config.yaml
num_hidden_layers: 11
hidden_size: 64
num_attention_heads: 2
parallel_block: false
init_std_o: 0.0255
init_std_up: 0.0255
lr_mult_o: 1.46
Each number is 500 + 25 x the weight over its row's rms, rounded and kept within 0 to 999. Layers, rows and columns count from 0. Numbers have three digits each. The size before them is the row's rms in percent of the matrix's.

# layer 6 MLP down, 64x256, rms 0.188, rows 0-63, columns 0-127
095:479560528514520484513522493451453473503504469539488505508511514495514508529499539550518451505542541501497514524540515486532507519501519507490538481488493509529514535450476453464532500506483450507511550493529489446484507491535520475507478505488529519488468535502520504517538495509490492521491428473480493500526508492511538472503503510495540533482473483521497486484434540509487564497512
116:498468516541492493495460513472466479482491472497444512460483527517500499520502483483458496503505512497523523494461493506522506528463514496504485498514469486551525515459518507520494525524526451557485483531534509481522484515454551495499473531473482545486457498502487552485467555517503529462471478533505495526513483490510479450461476507535465499463463468514528475480504563521500512489492
107:520530510491525478502526488507516466490506514491520505503507479500460490517552500504497502512505449500518505522451450525510549529543498507507504510537517517513505502514467513473501508516477493530511527510487511467484516487493530518501522541463494538516541462516491500514513498481509511494456464487490530493527459482473476475491502517505525558485525514460484485496532478553452530491532
084:441504541485505498505518486500495499465475514508496497535510503518470472473486491525515478509488500523495448504465485507520527502487477501465525482487503548508462533534467509527479509498508474484495503489525524520443511508494498452491487469497587544466483532535494483477496487496468483504502488461511488476540486533495522481518509474494490534515496503574501467460464518483493545480500
094:511497522506524506519489502455509479470503506527560509475480440502526502502487485517509484461428508489502520533456509485491516451528489490496544520543525508520514529494500520502510501524513496504527435503515475538495501485489474456502497541490479531509515486518507481507493511535564463482495532522535506499445520542555505454516458528531519509529508468435507497473515500479510483516511
100:467454434492458474492505473497520504498500488507504578494502478463499466516433472500509530507492496492530498513508470457487494522466525491480517508478481502514541492459468490466528500460495531475508472485518470531478509521540532554464530511534508557472476515496493456524520482476463503510474450503490510514498520494474506524500525523490480516492546484463485459463488474522478511507485
098:521495473516484453509486515476533505528543513489504498454529509495449511518530515532482506487496509470486543496505489469490543545528505554480481500536484459535520506471493510518525521526524503494516494558542446456503531514437516493473524503501498482474534494507503497499538486513527478504521497498451481510489497460495493511513456508517488520512525511501526474502527516480499508507481
092:496524495511468490488441531530488486479518511484536506498473498473500486441545491489490496493540542475517494504516523494537476527494518478481471520490452487486512486485553517512503499545490474521526464519523513468501492469504517508548462523494480516475504547531429464484485497497525460452481468473501494487484503529474490488503476467508484513530499470501478485517482465557471471472439
106:498529509492516518497461474491510500488536502477573483558526559497458477474520500513510520488539506514522494508482476512500485552490488494428503554507497496511533505546511532487504505463493488493554544486526526461504500517540511490499524531518450520503477512488487472499493552485540521499507464499486513481497506476485529526511511496494504538467527502568476480505510518507488467490458
082:521518516489504473541502537484515484538496507499507484476467500436525477493521501522498545526521489519521475476462475511498505552509468571531476496520506494515518481523534523531479491532500538496477484512531513479484489494456550527504483505498488481489466497486486532502516570489482530504497497523463520493512496494511507505489486493482467520498528490474509511493498501454499530514530
099:502470525513520526519498440488504495500545470516545513523479517451532480498500498505543514494476488477508477497548547529505506476479509520523508510436498524517508516501504507464521498477490502475450440457525457492530529490446505497508523519495456535469470523487460533534479504525468490492520492492474471523529511525532517497489504518480489516477500524450508497515492541443529568482490
103:501478495472451471461520534500510505509534484493531501524523492536522532491473484470472515514494470501457464469484516504504507514504506464502522465461532462494495479510512484433479483491459552488482467471478502535540470486510504518474473490454501517486464447517481511492515487470512494476501521477541466512494503468510518500514543495486493500485482529445508498483481493494548467460503
104:472531520502481490501505526469456440484469507490512466490518505496516524492532523503476480464524465535502467486512538484460515501497473497453516517473449517494477488465441476493476453483499483487482488484490504522535521477536515501547476494490495480495484557563546509476529490483511498502473487522472524475514483495489540492490463489473489544516502490471491517489532488471474548508517
089:507478525519502454489511513506512504521546522530543496489467457487530497545500516466492449455474476490447509487487500510479498478513506443503498458470531506488485555510436504485520507492528492521512543451469488536524511487467490497515484510453551501472488491479501485506490478507519453461525498515501502469538456503475484509514480523507504532489503513526478483468521510501528495488520
091:502521490518511533516507501496505492482508502495478499487443490476485453505493500545505504451486474482477445492503500472519502487549511489479441491501458519496539466487514497527500484512477509508529485496540543463452479488505495507460490519494508511518519478482478508511513534515524466506456493512512475475517516514462524456508489526506479482487527450488507520442516491507485460495535
101:550502455508496523494523538529528487488509552528486509479505496474489518490506517515476528546483502517483476466498494526479482484501518506493506564524508517501480484502515504493531515543530508527407488529483489443499521501497486524502512525491482507517530517490494494526508484531548516540542485506488501535494494468503506499504508520510507464504529541463523487521522485511472571529518
106:508513497530488515499520459568478514473465519512474501538468508498540515521540506463491466503519488494507475508512581547463505481514484553493493501501490529519479516538479526473519489452513513516464499519485480468471492480505499458460490501496496536551512501442528502517509496495459521528514497510520536466576516524495496509469475481531529517560510527489508528502508467538497508504508
102:533472486502498539448493499500476502484497502484504532516536472459449475460505545477492479528485508509513500454486463478488472467486524475492495484495495470491468461479512487487502501536532500538511541517517470476521508493476500496518552540513534467487481478493530522541482550489481520474503494514493505517472473526494454440508528507514496485497519456517512498486497486511506519534488
099:491472521478478523489476499502514516498512462495485482497480509478460521515514481492495502492453506511542505493486531495499535539515512473476533469512471490504476510451524474493501530492458510495511499510518437538487434509466492510502453486483504509462476539537524506486478505520438434490496550520511483500436491455516482505511506534520490509495469503491504475460465538484493496459526
108:508512520501494507471560502509502497530500442522502453464529546476476518515483523521500492490493530458476559533510480459508494532539519532519468505477432517489482514515488509544527515546499482525445540523508457503515520495486520478494480505501475508451470513522512490510505466505454483460502465471476483484503468480516467467466539504471523525501492529503534463484446533483542495518471
101:495486500486466512489460459531483476506519532487558501467504506443470472502489497526496507508486466502494529535543505469458475517493478483506490489490502526508534496510495483534484474520502457515523491481526510466500534501505471466469514468494475469478476526505540454480449453482446497496529497515461472475519517474515470528515475473490449455505501477476512494491535500494498533466456
100:506543474470488429501517480503475499483512452509511530492530499536529504510508471505505497473521516534523510535513496466504507498489491503525531416494453486491555558451466503561502502519470492490523503496474555506503532489527524482498503494446515521506477506521533511482541464500491483504494499514510508451530505483474535493516502484516520528518493512490479491503507491494513487492498
110:503528499471520484492469452487485475518522509495525498507504520507475506509497502494511464512497497495516468482485539506479499504520476544501509507482576534485479463455618566476485491477492504512521510528518466505491509498445477529506514499529530486516524488490509493496511496482487442482506532501516521482448514488504489516510505501489512474490494528485503495503531502496514502493510
111:521486453489492508492466475480506513512529518469510491526512556499499476468471475529514509437473526512513487533479526524514510489507503479510521471474503516460522513515520469487503494453472539512485513468516483541504553505483455503511505488496538497542489490466523517502502534489540583487513486487508514563502514496525540460515508497503485527503553515523477532460497524485491501481498
094:514494471515522480504537476491490526504526528519427499487498545478527489486491539525507516540521542522497473496515511569534542499502496488545580481448505503493506489523540522474501513483512556508503492500484478479529563476479556506500501520480493511537515478489502540506509459493534521521530493493501523520541521518512471473511496494524518506546531527470472501537520513514507508479510
092:474452520507510497513565467461531499508505460501502496511517460513534533506453484501489499510482499514480486459483550502477473496489468486459497515488541530521509510521546520505513515449535505471539522530509516465479538501508494477463513471538515480504518456480491484510458495505468474476478461479498493509496513509492518476510517532515506512488533449507528470501485521494525501515507
108:504501537470528465508531458518514562499551471520501505497531501522498469479502516483567500517506493504518499516508482503465509507497496524491508460489486471513472520431505479529551506519530516495518502507531504545490503522502491495445502506498485497508503504497492523505497473487521488499499527526499520430481512535491491514533500494503519519525514515471497483523553489472471509490527
112:527541519514557495492489472513528526517484496480500457481483473536504516506494536492450517466501515485527530505527551477534518520487498521488521529499512506484434481503501530503490497523496513528502493522489521549512463494539501516518490514528505509501461516498489512489543538469500466503512543538486505502486491522483485539500472510529549559508542489491464503509517502532491499509490
099:517503481497505468535510487429491467507466481539522478520483471501481523508502518465498483503438504507543516460448518458488491464489529488536503541456522450459480524470487542501513521538529491535521491538488472518516496500463437492474502539495513506473493504521488521496475507501495483453519461538521515512494490542496491454503538546496528533526513479544513515526485494467503501488544
093:488507538471490494509469536446498480526488503485493503508533447482462518498541506531454511491449511521490537533437467536483505476504516491456508492541496492512534496515482504476468515522533462491510508485494460496525509508494535516452527505517492487544483459522484503474535469503491542512506529505495513507504499501493487529471476493543531500496543456514497491511502464519489464458475
094:499531518497518482472522504497494441488453527478515457494438445516533494467489512488460520507494512510504451490553515515512479514469483501521495558477509555511458476509498493480467484455504499498497494474507517509481523468523507502559509481508492466515489509480497473481502454448495480530488519492483469449493537515470481517556441503473518496445511509482504528519495476534494509487519
100:519545529520546510496497541476456515488516496470505536444438514496516491502481503474522486481507479488500497506461482480499521490487480510511541490545522475496455549457508499521474484544465498506523493490527547476551487493460501506562456506449505499489484530524507501467514486476554512562474509503535494441503484493530500470532488501539522497552552510486496537511537515483435532507535
088:541541495523489495490553460479530541487544516531550511524522556509495499514479527530474532480515480531520494528522503534512505539488494509543540474486479502531469490501523507510517514511494552458497498504545545460517493500497487518483528526513512502524481493525530519500561475510511527528490518514517524504485501527498525550521507504525521470523525575518497495533503496490486538526538
103:509521489467503490515534504467470527493502507487490492513480500513523493521456500495489484501505495508540521497451482489454520524514493514543542543497507491445521507479506473532470481501467523514514502509478513515497478460529535484552487498516492489506471476444562500468507482473464483518500511522503483500540484522491494527498488486475521535525491484522502533476480491501504485455509
098:488497476497470467504522506480512446470534477493442476457540458555484486518496498533454522489490453486475454476513509472485519483469492484520433531505476479486479558456495451504492498506484489463492445480494547524520496523509498505544503495506513506466496507509520496477463442504517488485474516504465463529497493514496465497499496516495481482483514496491514500464493530459489472518491
102:513526488533509490511486469510511485512494467497527548500537576508488468490489527518528528518481465514523477513489531470524518501520507517524493476524487499510541488489513499518508520541478502518497535509571461539532551495502499484457510522501490525483491533466544563505522513507524479484502532458516492485496489500577509525473507495546507514530512499476527516505487523535529526482515
095:490557488506501505530492509477519504522514442518526494487494536483557521518516529504507532479519507511486490515491543521524530498475498543512487544537477522509513479520470501524490493515537543498495494480504489444541504510504488513474515500511405501541499512460513538479534529491520522542557506542472530516509501484515496486542498488513505516482558521517450502536507511456523468514502
097:523526504464528509496596511519499474508500484499504441513502476450524516478517493541592503498476527521494538497542459518496515518503481550504496470489509526506477493508507482471495449518509527497518507459466493483490471475491532489477463520475514466517507494497535498493465534489473485508452517470516513470478539483513443489527503468491498489493494515544512451468506515474505530474547
106:530528448503480480530512537541520479501510532503537475527502511449477528533484482466479555519447576479463532461539472503499482503492504471453532481514511512508494468503532495472491491526513506485535515449468500501484471499485502523466496473527502498480544486474476484493522487506503474457537502510511541492555487485501496543484501493532522523564516508488494530533522477532491479496513
099:498537560520489455510501538507525526505522561504500498500486501487506504522519490497513487466524519541482564479484484527503475507526499492495524455519519476494466510462520535492499494526516489539541481515531516569538501521492441519552517529536502521505526534512494532487524511479532504508503522483476479534448495486472535526460508492489474521507513462474495468530543508509454500487501
090:496483541502454522508489548528509493495507485499495565516506522508537489503470448516525515502517493549453474506466497444537491540538515475482486491536485506505486498506563456474503482479513504461441522503497504513475469485526515509535453490442523487492527528479511528494476501495497497513491495502476494506499489477479473485483518487526479521519526481494501538497491446538526523492534
105:435495480493496546485543507498528524514476508502488499496474499502501482415459487495540470506488512525562448467492528507518490482484521471514475552491518486518495489521490483500486503496492486517505504526433485508455501518508477524494514515500493492488507446519460490498505521484503502459503482500475446492476522514447477504502521526499473502463490497500520471531506504544487505489471
110:534518477504504463475472527501528498523504548495538518511449490498488512470549538483492490482465508493513533506495513519526524520565496522488483530518485427548528474515550494445495481532477515516532506481513571478495497472541500523491486504472556531495507490499495516498501518490503524503482515517491499515505466513474532478530490483522498555505551504520464513502480510476524479520517
106:531527493485511538524502476530485495527503480511507498526477508525513563512556516423474509472518509503482486474529438500498512478518492515492505448481544499519506508495448505522501482504525483470507458455488475522517471536509464537528498476523556549526521550553532498497546501473508504460523505522472511494531514493480462518493480489503491503515483510492473513475479488513459507506522
104:499516494486486512488517498488504567489476470508500490539525473508498532493518470494489470492519499517512541452518527518469448484534492496507471483505511481494476501481477508476484469486482492506482518525442514480456460508484525508469464497517507499544547458508499480488505537476486539500469504523492519497499534496444480514480472464494484518515505492487499502487470483513455492478532
101:490540516484502492486476514497507556465582520499475512498525510561551477511504474522502512479522517508512544536498487527479518461510486522450537478531482500507512487474494539515481489517506523509513492500496503503534512493474486539484516470497473502499503506516490500486535475462501505512523532490493512520505526510507503525497505483537527546503568550523464486493529453507459509487483
095:527496501539476495551462541522518496463498522527475483443486459467515487497478497507528474495509495495481517480471527478473497469477499498493492529493449528517556481537448491559522500485517466523512503559480510448543576520497513515558481499497495492511486522512536517471486489513490522458518501520473495503506508522484471512488481508514493526504520453498500497512539506499486521505483
103:493521562469501492474507497520509591488494494480509489521514489492529546492480487471506455471501495540434492481491484542498516471500503493474502471514517462490434511516522506515496478459495522532488509501467506459516500490473536479532488489486522502502531487497532506493508524491487531522470465496486508455491469449471466544525503494452493495499520538522482527480503538465476483505484
106:511494495460485478533454482474501546505477502503473521533518493460451521498493497516494476519482495525488494495476495481487478475481507492455475496477499513510526460478466515496528488485556501476496524505504468515475488519488526450470454455497504506490452499503505480506464520499494530449522494479511516491435521502513500493533465521498455523479492435503544449496502535467493471502484
107:467507519507488555513494529501463512461479487480539526513494512501538482471494485524521459471520496529478463492499478458526494458465480530519474555548487485495502552492505451533481484454490476552498537507539508457511560469538485475526491477472484490499520522521515465490513488502499494539490490485477479492530488488477466478442489484464496494465525518518489520477508529510559536486488
102:477521482509550530512526502530486523494487493485532489515482467490516546472490510497501487478444532505454513490539480530505516488521478514479498518558543493481491457516478457528494489474507491504534501453457544552463474472513478476503521523520532508499496439451489504485485564477480506535523498508548517506489502500532495536514479498509534537485505494589506523500491524503549487485488
103:512530426512512480464509520510481474487477491485519513482418545491468498475568496499509514491521496508507480522485505484496474570474493487517457504512508491482540534543492503554522511556483516519449523491533527481515512497461469471575470498479502505475515499512489493497486525523430517499500505477527500497496506512543475478527521510510496521491531478500517509505524488529478509530498
096:492467489506488467488466522441538410493495496496484480516485480520507520456493479541501489502527504457515502517475489537492497491540494498515524466507504517475533521547494487489487491518510445497494516497486543469481528520515555464483465517471467535497546504505474549479498501479563482487453469497489484503539531504493538435500513506476496514489537535524508499478534514537483488508501
106:511504469495559502468469487526525557481508502499559492477445489515521521474470526517532501478447537468463456515535544546522460504492503485477512518436487539449500476538488491539495497492478520496489460495494482530486486476458499519498504506523496499507549492496491494508489491504468500479538470486505495500482513490504513495505490509467510533457518487457510500507476477494486516539474
099:526504495521497522483504480527502529545470512530490487482510470513519552515539552526518487489478485503492516497516523527493533450473508479516462505499497494516476510511507530522515518520503536512499452517471506481484518517486489509508538524502488481477551419521471461493500506538481503518540464543546486473555474467477509486491477545495492519519465505460515485506490531473486510531472
096:517491521461538488497524482506485483485524483492516455498546505512477512532513501539502518501502508564495486500509536486475525496482491503547505519502471525495461516495473520522504492518473575515483475495494492498503498496545508527469519528514510504495567529509530471477533448477469478520520473503490513505449497501470465548525488504497558539482521545483511525501501446509481472478527
099:506467515509464526498496545496468485527460503542518544478493511492538509471493521493488479523534482506448488481529435504528519544501480484455487514485556501510457526487498530505491531516518488476510528519526495482476498523488492523469484494571499513466519489486470467518470536515497512522492490503550542490461520491491507523480498510511484489511507463519523521515484527504500525482553
088:503553490460527534531517472543503464506525482465499516525517479471506485493495516516488489463513505486519545485507503468501531474496494513545495482477501556519515499492548523457480493480494494479515479502503453581486509487520458504542469525523459512530505552511503495474513498478555476539513517519529495488527535481490540502511520493469514520508535455491469496496493488538486494444533
096:528498518517494509470517476519513458515483454520480492509498456473553557539471503508504520478451517453461492456511563468503495457460515465512470555497494504515467496506513477464518513483531464490475506460443544522480469524536467514530505499526510530485488500496498494508481506496477502436501492496503493527520516532481500500466522503511456500495478505502495478511505492527500502504484
098:521515484497512541502482597508440443503502497512529474464487541478492516501471484534500469482526465525510461483483478514478520496479503475496505532489437536466512467522486471487522506482489479472533514471514498515493503503489470471520474484520526497467526533479432472492469481509493511491503451510526510522515509498499515507500519522515496517510521479529499484521475518543484496483487
100:445502438490502518492456490503544528507454484498510506513511475501517470522478520500513514479487503563532539509540511483492477504544524510500524537508501525477508501466511500550534512514486510475481555571436543542524481506520508540499497487477515517466508482502534490527514518527479528515524508520496522504513533488512522537537508502489510534525520491465521461541437451485484491522504
095:513486517545442507517517512472523493550499514511490501482458500577519488521462504502502499497508521467513470466536552464551494485500514527463518500493535504501476505508526548470505506452491524492506504494545434503479525520522494515512480498506495494508536533519499496505481470494496482505481494523479462495517512509486524514451508506510482484494502474523514546464529473536523489539442
106:471487475470539512478523514567468503453551499467535490452565502508505470509465450509521511497502493504498516469526514466478510503530447485530496448506509489469536525476528483487482478487505501480522558489503488490490521496477495486507476453507464494531531484482523495475508486456541523512508499445529488505536533516507490497551506485514493500490500489488495524525498505527499496488483
096:484519534437482529494517444488541546502501470522490516558537504491522527516530480469528534492504473527483454510514526477527531494464541532512482476473531445499517498484449515491521483450534502501492469465509510521514478521543459479495529491472484525521482484509526494513511533523473447459515497510498529459480476442493486533529579526499510520518474509479515512527506500522516485492538